{
  "init": "normal",
  "init_std_qkv": 0.0176,
  "schedule": "wsd",
  "steps": 4953,
  "dataset": "wikipedia_en"
}
Each number is 500 + 40 x the weight over its row's rms, rounded and kept within 0 to 999. Layers, rows and columns count from 0. Numbers have three digits each. The size before them is the row's rms in percent of the matrix's.

# layer 3 attention value, 640x640, rms 0.0875, rows 299-383, columns 576-639
101:499540501483487416477527495512477546475483544547514501479536578536477543479509515468532509490530508584571475495559486484513485505473513455540529508528439485423499514534535530476575462425524508
100:500490476522441446502430560450556508513509521496540582425487519495530491510474511452479531410589575434513499533523553518512548449438482506446422510551499492441553445471503491519481511502499465
105:542568493482489520503521493473561484456492443536554476457590504470536527509537458461487514506560609557435469448500467573491477499489545517489501470469495497525488424469448414474434578507457510
102:572481449542589529482524522491528489528524456485530496500463491518501524461461545483487418523435505497535516510427561500480498509467503523515538525473561533462558565499545513513456436558531492
104:424474513520500508455492436502484547536482508510451489511527514526444514504517484514501507499479447517502551567434513451466560472518561514508500480504503412523466502468442536518511451505463524
102:469501464494503537480562495537469552475493518470484501495495506513519478482488489580482460582550534506491521445511519479487520475495566608559495515435519488541508458484498527420456525525558516
102:529571445535543569514469494514502523587467521511517509501609458501449477492556510490477544450530487525491472489484494533492512471523475514470406505505483587475532488544513504461532459430541477
096:516491491499538509536477482519424515525524400454445455525477525498529469449550568463524443473496505517499457504557531530465542590513444594487515485534496486478445529479512527487560425493480465
097:545543489462506495570539571519428483555482501501444525533538491507471411546533469498498405487515490470461489541567518537503517451502508445469468579475454532564443476461461506563554495546545512
098:492435525554486454419463480525516566513465587485527542487487493523525564515456509570465484549528588535548472479482506558498627567495468484525493494525483481537564495492438451495505609515531508
095:544504460503495451552517505482531482487446452521540526509491515575572474519510516484453471560512513517564467467485491532502499530543512503458502481579559478488548499518496515464549551469506517
098:564466493454527514502493564500517465492514471483507480487443515477537439601559493411469457521554509436515542479497515559472556565509448515486452497536527514508503506478544482525502453562533455
092:445482555448478538381453492540502571481485582452498488533526514528401533457533480513521578522533467526473547522430528469483498483556532481541428433506445507484547482500480517583459508501454513
100:521458429510477432510545524497538437505530445497509574461461538527534470490493570383508461442534498527504574479508584576443558446519499487530515498620534422436585522504445566494486455453572413
098:478460520473473533587486512499530514575529481470552503484462592523455494480526539541488523501434480470516529495482486441509534476476509466469477466529493611527468453546529526524459465475482488
098:630510515493514524520448438501561540558496487541513496477544494497532563493468491546463458530489537477450466537558493479487523533576546518464547541531468437461479519537447521491513457504440481
096:489559597453536557488534577497580460548519511557431456406531509472514521481506443435530456545548546544497532471534555477554495464423498453479447454506515517501589483472493535504523508603461492
096:478475535509546530538496519433521602547534547504464524481510520572503485537474450432456475451433542498529472541507458503505526546466483518478466515502442437501490473476487443457547548477449456
101:531486449493532459474622535505482536529506436478496475461517552489535561449512483472477508479509475535533502483573444458476522478440495469525456515451499465518495464478456519516472519491538546
097:523473576517458509504541454501546581453509592484488567483458483474607579510480562492542565515494583440472524496471482521535527498523497469495528490529534467449491562549475473515531563430578450
099:477504515493548515477447415515536506479555466480448541416481542467562555487450440552414532534478519541434578526440560532473439429550515494527471491537565474557481509522502474471462558470498451
092:551462496525472456477556522509477501398494454558510526487487382479540531608520606467426463482514537473500517469512499536523570506555521494515508535547497501509471521548549524462522512527440505
098:489472485510476521462561472516533592444535470494517367514518502526559497495496481564379572490494436479562483484492474442511529475460501511491535531500457474480480569495509489501501521440500534
095:470522500451497465480559439509422473526469555474549498485472559536476515557551536502512473523495464516493530490470486481492491593544469516547540505489495544490490499540559521480508443514514503
097:476503524505560520525537525497540420531508487503507476506492421558492430467493547458481441496518552486475541471519534481498510456504466467468480486497550523432546505407462544428468427494512463
094:570529590552491493490541451560499464487517488524538491505418530505500515454524530466442546539449461503516483436561496515537523559492511540586514536429480503528501490506498525550467531502493462
099:515506548543525487454477455465526506491495610454399444476550528489515466469436526506548484502504439521606516483503485439506453430562566477473536531497495489507530487544575489506505506458525481
094:395494542511519457512482469464565465438484520487554487544487472564474522475462539557570527507461460455507469462468465471530572477466486453468503526542497525509507508524490535448512548516541507
099:440469456529529468494574508496495540531422568469438496588528530491547511486504498474433560502500435446539429430538447567520505523490499541497510500496504549508514516588501450544546508465546506
095:418439498544464499476434504497472487527507551589472502482512499494468512470466493531542544502498541489487513493430505486447504538453499460543505431548558441503446491517467542477546486464485486
094:470439461427534521521519476511540473530517432502491606431466448445555523498544608509482500491463492503487602574511478488447453490549524593460564470553542539492506530441531517557612590466537569
099:426512497527508443489517491487543470556496422503452492418545497474431476565487460450599452495484515538449524530493435485467408483448549498433540530484526489491517445501428499455540535483462545
093:520528483537545542501544471522493528508477557539565533515499497513494476531467435610488484531498524489472481460457526520482526458576544520489511457480475547515510534487527524543562479506508476
099:499471490528516482507502460474534559545449522424450464458507492500525513524489519498530480527447489481420490475456561492484493646523419448510521547552504476510467476477520451494466584489551527
100:526494553471536543542444475509497520519507539503495477503513469500480524550494474521526506466598503494532419519547481527486484559424447546445506554556514550479540513524520514478525560494487445
099:506485488461545408490513511487571503520492508455461513530541489536417495526543483415487528477523440505475564545504507541476501456520405514496476470445542444504521534459547476507506459559497455
098:491492489497469514480506445439596523514503478474447505572505477430511537510502525574511590480452478511472530495453472545490521536485493446459557515423471469553580547518496471496510525513500507
101:527515387515571600544606506422529523524469497483484560448524551545508557477599442498454480530504549401589519491547482496490469475534455504503553486406492577478544474511534549483557574513514470
100:437455529491450447505481407487557484495510518505491516509514505417537543530475561500566476507512503491513489426489435510529530601492529481502411450504495508543539522542479511463446542422465528
096:512515541559553435518472442462453510499481542536479459521516459439532488441474561495540503453519532556486513491541447498501425494440493496474499512504496512520498487513501446447491472455444514
098:541501539479485540488442532576470497510515497431518500397503407487562509487484486478506483539531455418447515380447460524521495444541548486476492555447499528494533538471489467531479461529473552
101:488560514521484463482496418487492548489525553499453511524474405530463591495444472474522516480445465608464510573494558518512551451478494516494510475527491598495538512487552512450509565535485524
099:483548508528470499485490524494458573470551500502531555490522518483478557491462467608518518423516500573493564493453528485479515431489478458504486571490430522451481443509549619530456531500503517
095:478501524432503486515468522502472474512508539484532515437596459568485500529462465425515468421450492455482533596526531478501487485568559518503514480488498449519581566548532486503511471560466496
098:474494463510471524606469520537432513513492533447447479488511526577563503479536494544488437462476544353590564439444535467478505518546462458556517435554473486548465495511452585535525540482505608
099:490495449531457487553559524463434493503518497480482554478396480514560446525477595481521457522525500465486478502509512422544432521526489496472512476479471502415537547489565478476505512541519524
101:478468544460561482521519560461547491513499449494423429504582445509565450512475508473464441451466431486505546486589492483488504576509475525496467472502561442474500445530511478590526500495482553
103:485519489579553357479549435437469443523502468466467521544452414496412514479449538487469575529423553571537437504467500394487501527410484447522540537492523526480488527488470507495447480479455478
099:459449513504488534466494557492517476480488433480561517492519434508510517520525482647504480509491497516483504495519493436523549475522560495505537468475524542572453486482483549421492504502512520
097:442465476460480484521508463468551493589526499563507501410495519467569470480515492480485493490503535506500510521466577566520464533564544467438545458484555416523501558492526542501502452557528491
099:569566558510479512534420479494538469458495497504459481471521488504493479533437538518509497527459554461459478435575435555463508525428457567481570504588441478512482557469530465504520485500577536
102:506515453444533565537483412494426458504525471486496516501526530470516457501471431521505447463435504456446531495493593469440493484492487503462513555531557505517429538510438542535482568457491509
096:515486519493520557579551584485505542578494424544541542512498501458507560513515552527491514540500546507398577513476532535476520561531499462539418463455492502504511501485472492451422504525519476
098:489509496483521482543548508504518542452468501528486534521552553547525529527525448408456496429490501502524474543526537484516468544553537508539526434499501450494499452473514515467509579533566530
100:533509466467468572443597473466552512530530435467535439524503466497477445507510510527510444480543506496434456457451548455467507466446575453455529499507439538500518588507508523514514501527485475
098:516534468530482417458483541509526463451475487488472529517455495438586525479505549552542568484529491513518500493476524605518581462499416513513491487435499552486541538526473515498464525473573427
097:537502507540562498538494483440572481524504455436553537443483480450493455422470506546484530537496567441464478500472512537539552510446527446451466581430470490456510524510476542524450518586533401
098:508439505499500438509474498501531558534480490507522555581529483481487532484458436566499484516486504433555494496426530433507527516494456572518494433574544498485526541518534502480467618452480517
097:605564574556485451492501442486546506504498573550524444493448451480446495523498497468479452460480527517462488494518471464491479501517590492472512514530451518565469577495465499514501456530540517
099:470475535434472543517492473492528501420501523583461443443493459465565506561531549474420537543555462488481500470496483437446491561476497501491566468447535500535494461453603528496454477559505478
095:480499529486517490496422503536471478473467547520479423510497481496474564523483475520513430464441474489458509596532524584505525500545520517488525512511474483534473508536478434516489510480472573
099:478474496440590441520494493579507462560467513543527526517433513367492458534579520527526446483442478460467493499571591533490408431565576505538486504482494513495426504515492528458520487534516505
098:518464521479479494484467538544503485447476494496448431540510489504534459512552480524573456486533453411638550471516484557507428500469457519453513551519540542515474515499568518607440502471550471
099:535506476519456474549486560547496548520489573442519407520458518527499607431546506501428625483492513432523501477527482526471498450494518467498495531518486570490428447561544498538544555467522545
099:476501486395532565535544509585456547511537514477565543598494548454470533491516599510456507515535457489491402499411474485452539606465532473489557522464451564496523529516500491499462440540493447
097:534451482527478478489404515604534511479462554512429559511478508505450518496538488503384477512501472488481478507521561467514447457511496484521530514542471504506457418467513456450512500513449485
096:483469495434512471525524479473551489543506549465471523535494443536511537482469520549481536463454531498496641528518500547458525536549534501465430487495467475510546473531480505520545511542521428
095:489452563477492381464553542488568465445500504502527547515501485497444520553492451464483537491512492554471517536553576463541527501509512489453469532512519470558501482443480490541493549495545463
097:483500537490457535497591548511485493528514490503451488585560488456480437560516472523491478484481554551510442581422495579475551554462485483568574469507478477440545483546541542413613483519474534
099:576496497520549493477566466431520543523486446510478475491510483469564476517563529407503481531482626446571518489509525555526489468514511531480468487433455494573580503528517461477512515497549532
103:508524522493555509550507453483438395455484455449558556530463421492553478484531471558473480450488595488464474484480553512536556489543428490438530511519526539546494497483531463460476491557460486
103:496546488504610470537474480460497508519514518486467532451470452510512512490508458476545501540511485467507475545462499584472569481490470505432517415534485512456584545501538433491505517515520493
099:420487448563511412561435495544550465584498498495538497449551436416477485512481557566443440543417500437520425505470593534477536476412571511540481508513611519436537557509537517471551530470493442
101:536564484465501468450507560518560435497512437540416529536522453532544483536562504538481487470506529496584492535468501475524559468600528560559443467474469468513473534451539530466527538535514505
096:568532537490401454480435464505509444512491517516454490547482448476546499474448501401495524447489444512503494425528495515535514416411532505503557497529481563444438511496488548603493475542508474
100:523468523552521493536567508533486457568482508489535559551457518517495483571475518493509490479504510496522526514517488567469513484503458528483511480557471564477466495448557458592603487432541418
100:465529501554504507499431452542470490441525481524476511476439531472501500492476463467444507491471470480473494545539498537455447476515465503484512560527502482606501390438504522431469427502528483
097:417516477491474436477470391454473583476519541503433477492500504490564569501483536602542538441424488482528473518446476549458457586516493501505531481520503496465462512530489517502461532512540529
103:513489428488460522546596594458467480483523448575529512519515526462585487501532490427522475497539487559543517483490475495483527528494479488481532477505474488513439518432522520494578497498443508
095:466512520506475495502488462544462435489497491517519490512521520482481500489473533515503491433526431546502493470475517437479491488554554458512504496480457512547465441558540523452536456478470456
099:528474488444477501473500515486525480479519453522470510402505489569518528520470461450530549535511543468520532540517462456519468515462507486496444513549500447457601473446506445506483516538505404
099:532499561562505481532475426466517558569518501475481476480502514515537556499505463496465415530538511570473534549502523472484518537514506550510487550481501502534448500435501537517491456481550468
097:543487458505489562545479460458542467445483480544478470485471436481524439468501497400522508494507500466438456448465556573472504520557537506530453496566439459520464546433458500533476503500472485
097:485444473531487536577488461529469534459525566515553514505547504448481485467552513417466467464510534462544498529560588467472506480491589572492404425449506488517491576523520458506479493506504557
100:550566495501462510526513578496512558533501423522573456446454566422558554517521597504516492453488489450516463517438484392474520547567488436452506511471518437557508580537496522457464569567498470
# layer 3 attention output (transposed), 640x640, rms 0.0472, rows 299-383, columns 576-639
114:582538585494563485501482551555603499432522504491445480520477509559463479522482508471458457445468491503492500553425514513514531513494466496434446551480485493397543575550490534569515537511467564
107:474515522486492508546393530542484520406582499527499457485454535481436480483541470468490512510536498491628544507440574482506523580515542527469472562483517402424517486505508512561543500478496440
112:517427589501469461500502440530493494498481489472537493422517526512543546476453447519494429532509507488463504445588418436510540541481473510497518491503559561504479486568493465500570504540520478
116:526504523509598530468515475504512545541567520447498450535484517548547487534464480526468529529509482462467472516498494520508437535529519442480390514503541492525542503475554478490531532382453433
121:486531537475499528532422491418541449483466531515493555505456486532519540491522489494461502507480519538481502558535516444498480542487452516509523475539473544492534502527529554539541485491484503
110:465538506456486435502488501511461538459516512493550498559441549505496506502453579487505482495612458401453464463476561533563485518599559514539510557493462506463520493506533438433507526552520528
112:536507485487449534551475618510521511543417493488525486542536488465565428541574486523485419502625518510540501513496550510587526488448484479506474460537499451508488515471578581424492529497490453
104:495623456498431492534511476500472465510464525514470437522522475618563521445454477469489527474557566515525519509563503537500493483501492549477518455515510432540513502477511539470511461446486573
103:528493464547488423501534509483489480559480463474447507598531525526491535544494518467485524550493463481551467531515535552561491527501447488467579547530488530569432470461452482516500498365475498
113:454491554463493503428460565540558560472452477565505486496540508504511500540566525538432507468476496500492483515533525515486500477457434510523554538425526506455480527565454484455473586538476544
106:545559582494381527531488446531533514471461514544551472530492473464568558521480449519543496503446505502544520521486551478502480367492549518515528502508458483526503498533595590523491477520471525
115:516510538471507497487553444508465470421541567526486512428523526533550457473440491515464491545478467540448502510435483500499469468520487467506476512539552435543491507469449489485540528445472536
113:494519478439555511517485485491513471478469502500481491540540476545484520510523538485481593401489519523433481401481518515479492494493499477544500463485531539518518506497452555495526526491570479
112:463545576481441483471525584491472504463536514510487495542499501519511483515563506471467588490538496514483441514484488496510462503566523465487485466492462444577542475462546434491519516451418460
109:468517562517601492540481441475526569472446504568540481442488473473504480468451487499499506473455468506510534527458464527514476568503539436465470499489520587467592511536477486486533424516485476
112:543478474535419435492488522483531453504495489452491494459467479497505567461468549538537559547523499475544491507455529429478507531483497547465491498542521484459442425535440620425593464495501523
118:540461431422533522494584469546551490454526496476509555516461491488558489504550515524516487512504515530487477446462507548486578478442453547439524511501490596447517503467489523563484500531613552
109:400477470410489424533507516451542509606474491483508467515539454564379448512487506479554511434478519505527525508431435506507499460451640509561480508486450510496450477527502518515478475511516533
115:464498491574440425475465476485506473409518520528491492460526502491507530490493560499544518483588483526520520368525518523478447558508548507516435505559506521487553529524484503562565518582535442
108:544486509535428600493554519543518529554557496472502495515527547534486467512589526517518471396498519458526500438430466462498550428514512589458480482506561411425502566466422497490465485498517531
113:508497490509526554481539417519491459451487469465557517520527495509459482479459500538521518481454546549490460497458546455474506499529413508437510439495496395548472504508511522497484492574587482
104:430467525522482485525450568494426587483500522563433490523485529423430585535535473519512423478500498504452603424480477496469484451494506494534498515510441545509521519502514545503556499525503599
108:582518527505482499434485541509563532492488534518540502441492441493566519458524512489536589551521471433532519554561500451554576466472472549455451510479580452492555480477569491412525443487558499
106:488482482543449468455494535505516455439489542448527510534458509450528509525535495521519404488536468565505549517535489490488536565479489480529514516485476517492465504460539474459490453581437536
109:499522489488471531365554531437560514484489501462550424457563514532555542494482512479469523490541476456512539573507587525512528521486464518504503428514479459503519523453489546488467498514442582
107:441552543538512457489532502566472545528515454520501453581460530481514502533500507510494542583428480546525479518463541503515563420439514473496489474462542504490454536424526524504559454536462524
111:535539509500426484503513503539571517505563466455597484533517476468469489512497518519491478496530509527466503498501522509488506440503535491433477536514499556472417492475555549523548486517443462
106:592525539553564564491524557519486478533533502448532460555518516533414490479424493497508456522515519458427518475554387616518556410510471474492576540470435466519499528592460492527545518401502506
109:527498400524456489493529495502457500438464556441598473447527477579507445524513506550467531509480575467490435484502455477524457498504529525460480527533464550490504544557571564533459417420549461
112:411542476463518549491435547444521421427520507589470495507433498506498474472507510535498493467459517495491520523398476491489524593526530522503515502451428486439538496504443433484528509468433535
111:541525478500505489474462496552502509517469475491432544479491498512482475546493539511473490521498465479549585505472522580508498453521449522471437448495508504479556472497524497549488533465538534
117:556505525540493469474477453507476491533498479512527538539517593517487565518546506453489453465492504549510518521509422554558522375537471503454500478497443450437481541536469471561480546524559429
100:523575518479517466512471475443503449401410489471498566545519494481497458504544455494477516478470466510499503482494498507526503467511504520565502541562510592529523459505486466545431493570560506
111:442589491561452479484513508521548543424520534513503531583491493503381539509492420512511563537536527497500536525562573507530493479549507440509473496536478472514410542520481476465504476511580536
109:498548467509540494493478528503419510529492503488540477479453447476520486521516511509547520520570508587501497522431508454447526465411462482438499502497539586476574511604560555543503506463531456
113:518512487451516484517449411553495492460495478439507476515532487486506471521511468540515536467445500513504493501503577571489497565542487478581503516425422482488527509515475503433484530581367431
114:518468486427473519465486490513465460566463442486536479470461503549521494434530519506466500530422473522451460510593424493534506430505536588452505510524499554508491591539575474523542483474500523
111:477506438537476479558508473478549528406462523498487479452484517458587376524489487499515559461514543526425536482549494487495507548492523566501511506505480562522521454511600541545497498493508449
112:453523556452501501512510429445531399495527456541523528474412519526456508528528460521479478495510479495455520503493425498496451509522493477560533489507448504490521471507490566535459590544532567
116:474502519499481491449495450470441512484494451567505540584528519494560594478495516493523467513510443490487496491555538419464544483456543489404524523526502487521537536530422569483497499461479461
116:494538461463508514504457500441482496525513486463517558573530496519482498510466450482497532453553531426510495370479498493512485520405526527511509519515520465514517538477434464458492554458499460
118:518477505502588429494433492541466499457520502545530577501488507487502528475410506489520545456490420511509473488470531489507479398502495510531491417513478559566520538504503545537471592459477526
115:493459507520496450506493505514550487463516476508495528451488479500456508517559485502467511508532481494469561551429494464446464498451438559561481470533519527447478474487504485474534479540503400
106:514555516495490494557412535502449498471500536492491447479525485446506571583455481493477531484510460520540550472523480529515508554438609480457574541522485491585517545430514565483462474622477590
108:517516539505540441511464494450530509479492486520505524558453468514535433499536497529478457486477512457522523475480541450534474493538560501481522501487478492531421531515501520567517455494541505
114:540505484532515510521515484473461487486473467491471433518446532505525450576451463523466445528536460522500537473453461489575489473484547600503582472505528498443512477495509456493497585503485483
114:493445449467523543546535440447504473527461527505516499489518445505471451517488542460525506539458477530541532450452496515538531565500529550486469500470472509443525479508593464515494453466478579
112:559523574467470451471593513517426540592470510470448432518509549501484516481561464492440524530501518478477521495521539427426450525491436439451513517453483523498489470418520543514516489473494489
118:440501514476527556489492549537542465476439516447511561476493466547525526515518515438508488529546494550504479526508557489538469441491454488539491476553454454557523480488456487436496508466487451
108:424535468542451435490530423554514510466542546498418498443481490463447513465493509488589497463501484535446445464447535508614527528466448518391535455517513491531390522576514494501510470468492514
111:566542410517434482471441478489549542528475488558464530541504534443480485531515510456531530532488438496467549481481430472496470420556586514547476499448509517435525570508531503441412478441553488
114:478473533534494460479506441426515496528464479474525451516491509539576522488513507526506480413476537442500474544497502479487558502553475587508451507502504489497480569507583478411458491485468542
107:569464483446499596480513481462559483456493507479508557415524488500548499517482511517430462556524419548526576544474477506520450482425514507524437467554493538481501471512445535443574566486570478
114:525497462585521467484496477491560531470472547457486499535540447482503448526521480497516463567462510535503540510458514497493501540496564503405454469504552501507527417538533569468461422476484449
115:535522545560526465527511510520543508511445479559465492474504494441544539519468503504518513519550519518552478488561551512535479513506510436579557554441498527480474558492452443540518495460530489
121:467464479472439511408510612511491498538420465484510480496527481475555405497573501566446538436496500527498450515526444496531542578479459471547558520518511514585505529472502531473469569566473512
112:452454448532545446521541511486509545499497436428535459505550521532495424470460501508481545458550496535469481548529518496481533523459604453537583486499545551445533525418507546492569527468530425
113:550575546469473531418459492435509468514446506465537563467527472502509516516516547501540458515589519472506504544418404485520469541514432500446503516448473566556614562547493483569503491444474445
111:491475523487493486514534529506449479523535432495528412411485483522440549467539480519483486452524451495526471517564553471433496475543570485516494505497466530502453563470439596472463470423531497
119:528442494498451498536506466499502481498511589576490425456445440477493544496523476519512481451462461489451539420609563494519513479531487524498598505425534563477515472490563511446537498520466471
109:440495509511549476480486490467500521535519546527475526497496521475403549563448540496467546510572512448543478550562514533531511499451501513453467551489507488475492489506434484496464493476539561
108:471474542436462462484507476595477469506453485561480522515609485508498479456525550553515502466496497466527431516525510525496494496493467492447518369472449547448530531490597486478560569464494620
108:432492487555470446539447478494524529523495438521488491502397498521474485472420484482566477530541530467522591435449502450473506524579425503562467503567532577490568553516538472533482555539442491
108:517459516504507466568533564476618519460509498516484504478527429495497487507439456489443528439496538452475476577485521509501493416522522511407439473500569515392537480444491534507492500532536488
110:524464492478503514518489493486489479534486481477383566506526474493546484515494482477489516526539578448452484479461442523483449437476538521480562441501487553485489609511518497463518445469498472
106:579488487489453505487528509500529410412488497515499483526528529532498553467526531497467521494473488534566518539428491423463452499482499455523503524498472478463524512519508529554518424505478487
111:498465456418552540544509464510544462510453478543552501477506444489593488540467528506513518460412473445530522475533515542562487523433504533506502534520501574532566553540532487406526467608460618
110:488535517509506435506569497632515476487535536480527502448487524432472503527531472527473453581532542469546498534473523513537467497512444574579456531519497518521490566495490537473528526467534396
112:492560457514513591518468442504438484502447488473406507528467563532552491498505477498521497422517521524399402540562513512530535515556528517465521517523485554544484558461488476401486480497508440
113:456552499473470475494437498479471522516536441531556497529520475478535487504497523522521512454461507521477492475519521497527455495466548548516579506482529385540497465506462528498519587475493463
117:534517484435487533473569475418510505543553480444475447496491498517452535507447488528443535508457491496519520438458461449509440491494471499491514497470548560585447486472550553456457507463487535
113:533525480539547490467484474570507521540540542488477484524498445477467468507536482487496495538513511484503464467485442533431570499522456476547511485545454419508536445490519502546517594518462478
109:482450453544469492589495507533498522513513480460513454479457502508499480528512510498488552489511534458500478444543473450493497524456497438522504438528487523566511487505579411570517519480462501
115:559475500448479475489557493553509503542455462511524523530484518521511542553513526509407498567434459505477480473518593499505536541478460554596507517501454468475470458424547530521502504524489511
105:495457493469449508545458520470467502452521556515464562497523456496559448505495470489484538480580518501562504473565527432499467548505486419561531482509523489435458526520498510527468521485491508
119:468481529551433510527524507486565507522482508532481494531485457524517564503497485521519526523462565481500484475415489459487496431545467514523522467509512475483478585521491503469513540466442505
115:510549491503550514478452443534524535562463456509536498450544484535503535415546557532488519575416550455511489550517508420503454546461513497535520506533492539608542562524405524540518488449496550
113:559490542512556485535461398503528479534470520531530539459468502493584541504515530455472408543514466561478525536556488560465472506543451487482391558545477455363480519499525494507512532500538481
116:440497467512457473572482482464522507577476499508501445427531522544568555476478486544436499487468539480450511516486502486559482502486513574456483469580441558540496511470535497489522489521516541
113:491539515523479560553506552522441493568474489464462485495406501552507543475565482512473437549556540533529472498540550547491554453502516453496474508531527522539515550549522483474520414550511636
108:530447492446496435477536560510497473566577494494489532528450477467499470483550497454502482533525472513539536475453501463457490547479516549493480538492514503550482404451507496495510476521487423
118:489469497587478431474482529557500516455556482516472494491509558473427556547537491492487509519493494574444530504479593453498570459440509518556519528409493559496484526464402493425377450525490452
108:410571481557511563485518539491536489483513395559472547551475479506443531488508503516501505441482460494493534505541503467464476502451521541490448534495413483498416493516520529458472524419444420
109:455462478535406510439534541494483388480524481535510437541451474409472496522483480494519362459485556524477498455497479523454497482522516567449411552559495517479487483493521474517532521471481560
112:466493494429480497468512557491518564482520467512483486464488451518502515530495524491450492543497435594537545450477449509457504533480495492585429465525570491530499427522555513528477526464518511
# layer 3 attention query, 640x640, rms 0.094, rows 384-405, columns 576-639
081:464541568488467528476506546450535520497509476499474493446483575526452517445468524535497505503444461483442507453514601516465449529485643479615488437554488558510503459486556465464505548494492552
091:525501499448542548497501456552506440519492452501476493504536498495466546485564477475521520495512558512443508490447446529484607509533369562389510525468548564588456495528491545505477534569531543
089:539471538501513494480457440542484512459533515536446439469540514504494493460447465514483476533501494493502481490534462526526458539535536500564555502473477489489537471452508509557461518517453474
097:533493502519530470555426499532536515543466535491509415506496488452497514488496516563483529544512502502572542577488469544472552537497568487456495552476622446511472482639459489541538416527510514
085:521480525456490468518579454503491455552467504557445523488596473541494507527504547484525474505444535537509526603476571500491471502422427524510493469555541470496512502527464530426496548521502518
097:473477431484575469483507521387454512532530574492523516460585493464479524502641464500468504454473565527463509445449553526509451521554474476481478504506437513478490490439570529545517534558524426
096:482479488474516553504478490528470502470545534557572470476542478527490504501540423503482512536501521527514437519564457550504431468467571494474454507493551484521515497505558502459474453544560587
086:491508475522476434489396458485513557502494470587478425456481465554519539512515535467493473551487533527515401422608542437547500535466394483476473555414468490493549441512592483504521582431498490
088:478450445546495452544422475452544487460446482533414558530483559507512562465510565482521522497496444516558457489469508480493557428520499487484460502505507543477496505484517510558412469526499500
091:538515482476528486484521592475459461541450568488498524570456521494524402580562530488513538554509445472433547540481516450474478454444547469393477553505503511516565545548440492494498477542469492
093:491547529437535462513472619502516505594479545575535469494492508508474487544480536443486550542480437464510552473459482509518493478504553535466474501593451457549461487590456555469535430540484489
093:508511584453513426489484540488538507532495495499471586489494534541463492488488513415519568547495514493494546530465431525522525494497541515591518554500464590584491574495452526479534563484527463
083:463491546488484480493473402500546556434458520550525484497472502528433559456518574459537529496452566523541530502483595403483485494553527485558509466521478528502465536458534485513501558470469473
091:494558475524478458538541527425566476521538519429575502489529530512491511431497443493450456450476498537516527457533558519498514463498500512582495587518496609433529402524468503472520587530489520
095:532522559551559499539523516431519492544508460498565535435491490485497513416458507524513453530486464516363504488565456471517427502549498539465457496541496509438513547450458555531419561538511536
098:565445435466569504533539515551527461505491448471512469572443492527504468510489537495550534482538532493547496529515454469470548492445463513446531508468554466460527561496456554472444434551491468
093:543529465506488509478463542583515430471498424520477506498463475545479438519441409488493520531500552433495515422487402475504456498504520521502574507448508513506522544514565469528482482429522487
096:460505503523466470474485469471491484485496526453547456514472511487562538500524500481562469514503514537444430499524531489532520463523546542455454453492524618504481536479400513566551502500539514
064:503549541545495438493463391551470510446461440573454482626494511506534517417473507466491526506397495472507552479459489440516562497536534462523537539500524529487497491496483445524450507446538497
098:468443472502528567493450498462481525461528455535498518486546553569516433565538555512464481552478499511521460522509501500483464500512591539565442498494482520552464548415524517582539566470538557
095:524492485508459491460509552501453471501517499476463542449473435478535480474516465469461449494540441515505449541562552407476464519501459492517541459466458470526412466534539518425559487529503534
086:483534507484511507505540604401498459479528451464482517470487500497452429476501491461500516464520514480493484451473545445483487475497539541525556514533418554470430463564517371417522560419579538
# layer 3 attention key, 640x640, rms 0.0839, rows 384-405, columns 576-639
087:544472547517524572424436516476402504477494526488599527425544478468503594452455542499531496518435470480499499411540539518524534579448468542542474459519458514468484597425494554532486512466532467
100:466492501475453458449533531473557536496491609483493545540456536542553472514508541463521390484533455489480514429412474483493558506546492441504560471492413491493508553524530514523527406480468499
088:456476504426437463560451487540481485523450503463437487515510501490436534513565552364484507543521431506519525550430484488436515494480415527453476603582464564477479491454532502540539422513513475
100:414505510531420482563490486463536512510536492521518522534368494504472478435450488549465504458479482476485587497476475495556536485461552451488492380481462488536456484434460463506466535560492508
089:562526490507471486508522446491505519456508489482526491449536558506534480547516490545456443464437507474555554547534537519576500582567522532544526469435530384502558525459448508558542516547506542
105:536498516544503468453521482551495537493514508482504555551544459452516528532526539509516436542516512527444542482470536441445541517484462442475456562459527497514515496478520511510501532420473521
102:541474412481481477491529502569552346605504498577483548515484499446505424538435461538454529494554508534518490480488583498516524490514488413506479490539415540472532511481488462554457537535477518
101:431489506468536516569482478524521464490487489573584504517567518480496518569531552458535600559520553494565507520522499489450493508496512537473558458518577457559502438532492507516473513527553500
087:469529470462541507509460489484560439453482510496481514497552465525484449514460487528424512547519473499529533493488443510465501435531588462466514430487584490495485435532482405487526516467522473
099:454609479562516462503492480568524445532560445471527491431478465523562487475448400503543482603504531500578550597450500508488398451521478544502581478458550486596497490555511576477471516476547500
097:482500469541514461456543490464489502452502505463476443460475446502493520423538464511509521499485395536490548509503436458476450462476462463516473496504426508490490475541527574505544510449569488
092:495494521475510383490469455522486538473493544521499544465532545431479479571555487517439464527525444487471537527465430490444496455460470531454507567472494549501576495513535480496550460436479523
093:523498533471477525471475521505481447541544537436465525506614515462460493562500510537524452458478486543475524406500536494524529533495505455446453464540453408479515472470496525488480495510503536
098:486514461552511506496512557520464502528469542531473515401571524481477528491520506506579543482465587513549473535528490521504552516493502504485491549489417505491572503492502425487535432459433499
105:501476465418504474406455462482425563512469570512519450490570519555476465583469480461525435526530476508498473469543543460479522547504485551526546515525556448461565499549522512520510466483451478
103:475472481533422537489589541494557483527497516404373474553489478546509469495502448513452466495528469534495512519416565517533521458500451511500558513518482471415492488478494420447417438570460471
095:430490485546490525468490443504488442464483488453524514558447522492502526456526514493575503487508565494495467435501509494495543419537479518431521544522483607522501497529490506490461575567569522
103:479548519497493544479468472500531537497572527575437496488460479501413487513485477512519476522569511580483462512461470538509445475549479460509439486418434548550497473523478439499574503470490537
071:564496462488541507538475513469532581539512502532517523512496457501506524475537581424410571524502469514535509508461450464465445466461443495491534540472472534537503468499489615497562543429490501
107:493441473429496480586563479535540516547524478488493451539483476521482521597513469529442459489533510507502504528525516524522461481494537444429549506512465498479513519562521418463515510508527551
105:516518565479559467523504616480507449438489534488494497512527530492477393555521535522483501451527528500450551572567493466514502514510549519460511433550481431534637455502504446462508594526461490
089:517595516496461542478499483448501486472485537472471510476513481512541488503462497615578454539468537509413492438507520522579568560441568489523499538469508495520528561441513459469492541492494537